From a checkpoint of a small transformer trained on Wikipedia.
Size: 8 layers, 6 heads of 32, MLP 512 SwiGLU, 3.84M parameters.
Each number is 128 + 32 x the weight over its row's rms, rounded and kept within 0 to 255. Layers, rows and columns count from 0. The size above them is the row's rms in percent of the matrix's.

# layer 4 attention value, 192x192, rms 0.0648, rows 0-32, columns 0-95
size [117 109 115 115 110 110 123 109 114 115 117 117 109 111 110 107 117 117 115 123 116 108 112 120 114  97 116 115 118 109 112 108 108]
[[144 170 101 114  87 109 115 135 146 102  96 167 164  93 162 130  79  65 142 150 148  99 177  88 152 188 167  98 185  88 149  91 126 164 116 198 102 151 143 141 119 107 130 144 104 152 103 103  76 144 139 105  63 171  45 124 133 147 155  50 142 148 164 143 143 173 202 158 190 160  77 102 119 110  94 114  95 149  72 187 148 133 122  75 119  99 104 159 152 141 141 141 150 134 150 175]
 [165 181  72 137 137 125 154 161 122 160 112  74 117 153 169 172 158 113 140 147 146 166 110 164 142 140 149  52 125 123 158  75 144  98 102  71 187 143 115 147  73 146 146 143  98 120 126 148 132 159 164 150 120 100 153 115  97 132 144 147 187  94 137 102 113 128 160 143  90 155 160 114 162 121  95 121 126 114  98 169 108 145 120 168 149 136 141  74 141 118 122 179 123 157 143 161]
 [161 137 139 158 143 159 181 149  95 113 156 179  87 142  68 127  80 113 113 137 140 129 150 202 102 173 167 178 155 138 129  96 155 174  94 159  83  99 152 128 107 171 140 153  96 101 136 102  89 127 104 108 151 174 163 173 187 115 138 160  89 155 129 127 223 129 150 120  98 135 135 120 114  68 156 133 134 104 138 112 116 141 172 131 127  70 131 133 126 153 185 141 115  98  89  91]
 [132 111  89 141  67 113  91 140 111 142 147 114 126 181  79 158 135 112  42 160 131 101 151 122  98  83 115 140 213 184 130 117 127 160  95 118 173 137 211 160 154 160  95 149 116 141  58 153  70 102 163  65 176 138 112 108 139  99  83 150  85  82  94 123 146 160 132 205 149 158 181 133 137 126 127 126 104 155 133 113 145 123  84 110 119 150  61 105 103 169 132 144  80 132  90 138]
 [124 182 130 104 168 132 129 110 138  91 114 165 104 114 124 134 196 141 161 127  95  84 131  30 138 118 129 130 121 241 168 153 140 177 139 119 136 138 158 167 119 145  97 170 156 131 134 107  77 121 150 115 184 105 192 145 157 117 137  47 127 115 131 151 117 154 134 120  95 103  64 152 199 133 109 109  72 129 141 106  93 141  71 140 125 193 157  92 122 103  90 148 144 129 148 125]
 [165 180  96  95 196  66 117 144 112  86 118 127 111 141 133 153 135 154 107 141 131 127 109  94 184 149 138 109 145 146 128 153  85 152 160 161 153  92  60 117 139 170 182 144 175 120  65 132 163 111 182 141 115 118 133 178 119 142 153 110 199 112 114  97 189 117 181  78 137 121 118 223 119 177 111 152 125 108  73  93 150 124 123 134 109  94 126 122 141 104 101  61 172  74 141 120]
 [103 130  97 126 139  92  85 127 140 140  97 135 119 143 183 171  96 141  90 150 123 142 112  51 159  62 113 201 184 127 123 125 114 165 118  93 120 133 150 118 167 169 170 133  64 141 115 113  57  95 104 158 152 137 116 104 117  98 142  21 103  53 106  90 158 133  75 133 101  88  57 150 130 130 103 120  79  38 144  59 122 158  87  99  74  61 180 155 127 110 152 149 127 175  96 141]
 [123 112 151 148 107 141 116 126  86 139 128 177 108 151 155  95 153 173 127 144 178 154 112 101 100  68 194 132 156 124 136 117 117 156 167 111 204 126  89 155  97 100 139  83 140 101 135 198 217 103  91 197 120 107 155 138 102 147 172 193 142  92 123 157  77 130 142  60 139 124 138 115 143 129  77 122  84 189 101 174  94 159 125 115 107  46 158  90 129 149 128 133 108 149 168 121]
 [ 99  76 144  60 144  85 109  83 174 144 133 113 119 136 155 209 164 116 142 139  71 143 115 119  94 117 161 169 123  81 114 154 118 156 145  76 127 155  63  94 117  96 200 143 139  86  57 137 146 115 116 108 147 119  91 117 138  96 101 158 112  95 174 152 118 140 174 147  94 151 206 104 126 121 119 116 163 127 118 220 125 161  85 113 112 223  86 119 161  99 146  96 127 101 114 117]
 [158 124  94 155 225 196 112 140 152 103 109 154 129 210 119 183 104 191 113 133 123  97 154 107 100 162 151 118  80 196  92 161 101  88 115 139 124 164 139 134 172 156 188 140 123  79 141 107 148 145 170 135 148 190  81 112 141 104 119  81 192 111  85 140 100 133 113 132 137 157 167  94 134 111 142 149 119 158 111 101 103 133  93 120 126 176  56 122 151  88 121 137 142 132  91 137]
 [162 183 148 161 127 116 134 131  77 116 161 101 101 183 131 113  96 123  66 113 143 144 125  84 160 168 169  65  81  87 177 167 109 146 126 167 148 135 143 182 125 100 103 147 144 117 111 108 121 121 164 135 142 101 125 104 119 143 151 190 150 138 112 121 192 138 120 177  94 107 172 116 128 124 117 114 220  72  73 162 132 149 128 160 134 151 116 101 145  67 126  78 113 139 171 117]
 [164 158 171 118 118 205  35 133 176  95  89 100 126 106  54  91  91 170 130 116 171 154 145  85 145 109 116  72 139 100 161 162 117 128 119  97 148 124 132 170 124 149 175 135 102 176 135 110 193 146 174 133 100 124 173  78 161 132 136 165 146 148 122  95  88 121 129 176 111 126 138 130 138 149 125 145  82  99 152 119 118 152 155 115 150 156 113 132 169 145 122  93 133 165  89 112]
 [ 67 186 141 124 170 173 154 166 190 154 134 148 134  84 116 116  66 150 102 129 169 142 119 133 136 173 124  78 126 146 133 112 147  73 189 179 138 114 147 104 128 175 167 164 105 106 141 112 115 152 101 110 167 149 116 129 136 170 111 144 167  57 104 173 132 110  64  87  95 139  69 134 125 187 125  92 127 207 111 112 134 170 176 156 102 176 194  92 118  93 122  81 134 196 103 112]
 [148 108 151 112 120  32 138 118 146 128  88 129 153  90  95 164  87 200 116 155 144 133 122 180 125 101 155  93 126 145 184 151 134 134 152  89 151  76  77  90 176 113 126 144 166  72  67 103  87 175  70 137 148 148 130 174 173 174 123 147 143 138 128 143 164 113 206 167 127 171 135  83 142 136  96 131 120  83  97 109 128 116 119 161 144 143 118 128 144 120 126 112 143  77 103 149]
 [138 130 147 163 123 119  99 126 111  81 114 121 167 170 150  74 147  79 178  65 133 121 113 149 119 121 166 143 138 144 164 135 164 145 145 126 154 121  87  87  93 170 142 120 138  70 145 133 160 134 126  88  89 143 141 149 178 147 144 103  82 157 135 104 209 146 156 111 122  91 157 120 120 107 168  97 172 101 179 181 125 150 177 105 129  89 159 147 135 156 124 115 160  90 136  76]
 [145  96 118 166  52  84 122 144  92 157 131 162 147  63 152 138 136 175  86 106 189  87 114  96 169 129 204 168 167 122 116  71 108  58  90 150 126  91  97 116 119  54 142 133 147 115  90 210 136 140  69 128 150  88 133 119 116  92 149 103 116 135  98  83 111 108 121 125 151 139 133 195  80 180 126  97 145 175 136  78  99 119 133 135 163 188 122 103  98 113 159 140 151  99 133  94]
 [113 187 114 114 138 146  65 150 141 158 141 126 100 140 148 149  92  89 136 136  91 175 119 172 101 128 122 190  89  83  87  76 146 113 126 173 169 165 120 152 132 136 138 142 116 157  74 139 170 159 134 128 119 117  87 102 141  97 113  99 126 144 103 134 163  98 101 117  68 102  50  49 105 149 108 124 151 140 146 151 119 151 159 167 133 100  97 105 137  85 102 139 182 111 172 171]
 [123 124 100 115 208  65 143 135 147 151 148 136 153  85 162  81 149 120 103 131 127 187 141 161 158  72 138 162 107 142 116  91 118 160  95 116 119 169  85 107 127 126  92 139  88 121 143 168 127 162 102 194  53  58 127 116  96 156 133 159  92 111  88 166 112 100 171  72 147  97 110  78  68 105 229 142 131  81 127 125 149 176 170 132 148 156 146 107 104 140 128 169 108 153 132 138]
 [149 114 102 203  81 165 130 103 216 143 127  76 142  87 135 139 171 168 134 139 146 116  93  97  99  46  98 180  91 151 173 119 129 125 105  41 112 147  98 107 133 131  52  86 130 106 138 153 171 130 157 128 136  65 152 141  97 104  66 159 144 140 152 120 112 229  72  98 126 173  80  88  98  78  45 121 120 143  66 122 117 129 138 123 121 189 196 121  93 138 139 133 176 159 164 109]
 [172 126 185  84 150 130 156 142 146 114 180 162 111 131  98 134 117  84  93 150 123 119 174 115 130  62 159  80 113 147 155 164 103  68 106 139 177 226  94 108 198 144 150 143 148 141 113 145  86 157 124 164 101 169 115 141 157 115 131 152 113 127 140 146 134 145  95 159 185 134 112 133  80 116 117 138 127 176 118 166 134 102  81 133 136 106 132 136  72 116  91 147 140 108 132 166]
 [ 84 116 118 148 119  88  82 102 173 173 137 147 125 142 157  83 175 178 186 196 112 112 107 155 100 122 125  67 116 146 146 113 104  93 108 108 127  94  81 162 152 155 105 174 163 176 134 129 207 150 127 135 170  92 155 166 159 138  94 169 187  24 161 128 147 150 164  95 128 106 163 120 147 132 107 151 104 170 106 101 124 124 114 136 133  94 130 102 116  82 148  97 104 127  77  74]
 [134 162 102 126  78 113  42 112 183 190 147 138 144 128 131 143 194  48 211 122 145 124 138 121 142 100 174 144 102 168 131 128 126 151  97 108 145 133 163 161 210 147 139 166 144 183 170 134 126 140 162 121 135 145 169 114 171 105  80  98 120 103 178 106 142 157  51 134  76  95 176 130 153 157 126 149 150 127  93 163 155  93 104 129 113 159 175 107  79  80 136  99 115 173 155 152]
 [124 143 102 144 161 204 107 136 137 145 113 132 120 124 157 155  83 204  92 152 141 126 122 168 114  66 164  84 105  72 177 129 129 105 136 150 100  96  79 114 128 111 131  97 145  74 117 114 113 109  83 113  92 101 131 122 122 140 127 119  95 116 143 196  58  91 105 245 106 145 168 167 112  96 126 105 152 113 128  78 124 110 119 112 128 136 130 128 201  71 126 183 118 146 161  98]
 [145  75 138 125 101 169 163 136 189 132 108 153 123 188 141 138 125 126 112 149 167 151 145 144 114 168 168 137 168  87 117 130 117  83 128 147 104  93 152 138 121  69 170 143 129 158 138 140 128 150 143  96 120  89  70 108 125 150 127  93  84  77  97  71 136 145 145 160 145 102 151  72 109 119 133 121  81  25 107 127  90 110 119 167 133 140 181  93 113 141 130 130 160  80 114 129]
 [ 77 107 131 135  73 141  94 166 137 153 127  52 143 168  87 217  46 145 155 152 108 115 149  80 110  74 101 163 103 119 136 162 127 104 134 139 181 137 107 150 171  83  83 132 145 137 182 111  88 151 156 154 102 133 130 127 132  98 142 161 106  98 130 100  91 103 179 114 155 121 127 134 121  92  58 141 193  96 143 172 179 143 175 100 133 156  86 188 112 153 133 125 155 170 139 124]
 [132  78 141 112 166  67 101  91 136 143 151  94 132 134 171 121 122 129 148 128 176 104 151 119 182 149 145 115 145  92 148 143 144 196 119 116 132 125  88 116 172  93 128 192 123  86 170 127  64 122 137 151 119 131 142  98 144 147 145 178 151  94 169 207 182 169 132 176 118  78 161 135 160 204 117 116 173  91 145 135 172 137  80  85  88 110 157 144 151 114 147 153 111 219  76 210]
 [ 74 123 107 130  80 145 112 124 158 156 126 142  94 142 214  28 117  41 145 162 138 114 132 139 132 111 156 140 140 143  73 118 120 105 152 115 173 169  70 103 112 168 132 126 117 102  88 110 105 179 196 107 184 144 129 123  93  82 115 137 139 126  98 137 190 126  95 110 148  97 118 128 118 141 112 101  69 115 143  66 147 148 127 132  78 131 225 126 134 127 129 113 126 177 138 141]
 [136 163  66 185 119 144 136 110  59 125 162  76 142 213 141 130 164 127 138 123 148 145 132 146 153 117 154 212 130 189 147 133 120 112 125 132  97 116 158  64 136 121  90 122 180  93 153 190 107  97  88 122 108 178 112 117 113 149 162  95 127  98 182 105 128 149  76 122 168  99 179 209 145 170 144 145 159 157 113 145 163 133 128  75 182  79 134 129 126 127 110 137 131 136  69 130]
 [138  84  95 216 128  73  76  93 136 120 123  77 127  98 148 122 141 140 168 124 133 162 115 120 142 134 125  76 109 119 121  99 156 128 118 136 167 156 148  71 127 132 173 152 102 100  32 174  49 121  87 120 155 109  90 123 133 131 145  98 141 159 143 135 100 115 179  42  97 112 152 167 136 169  96 146 148 134 117 166 174 141 111 156 181  73  47 117 123 155 116 138 157 114 123 163]
 [131  92 144 154 167 139 103 118 147  80 101  73  79 167 163  86 107 169 119 149 100 106 135 116  79 109 157 136 131 127 120 104 101 113 112 113  99 141 194 126  83 179  68 149 191 142 139 179 135  91 171 103 141 150 135  84  95 138 158  76 109  93 129 101 194  82 155 119  98 121  72 112 159  55 131 157  86 171 162 117  96  96 135 145 177 206 157 100 134 143 126 152 133 138 146 152]
 [ 78 209 124  85 155 106 153 100 116 150 162  75 157 126  57 125 135 152 125 139 127 103  96  82 177  92 147  64  70 108 129 170 109 130 157 136  60 192 105 121 161 111 107 147  85 102 111  55  96 123 139 131  27 148 110 170  97 146 112  94 135 127  85 100 102  93  68 121 179 151 182 116 194 152  82 144  90 117 156 125 121 143 140  87  92 179 110 149 198 100 111 109 135 160  67 110]
 [134 114 124  66 168  89 121  83  94  95 158 186 130 120 153  56 134  69   0 197 118 141 127  88 128 158 107 157 142 120  95 133 123 163 151 180  64 168 179 153 137 140 128 203 134 121  84 121  76 113 126 110 180 162 142 142 142 118 155  91 112 115 108 139 145 160 160 145 112 126 135 171 124 166 101 150 108  81 157 119 115 137 117 120 133 131 165 167 129 156 154  94  91  95  70 166]
 [160 143 154 115 122 102 115 165  61 154 169 120 108 104 176  68 194 163 125 158 147  97 190 101 109 145 218 113 160 103 140 151 112  96 167 182 137  64 101 123 146 142 102 140  97 185 174 125  53 119 133 127 175 126 175 129 125 163 125 118 166 107 146 132 144 144 120 117 131 148 176 143 167 146 137 161 132  90 120 122 164 148 121 118 202 163 129 151 127 100 170  89 134 140 152  67]]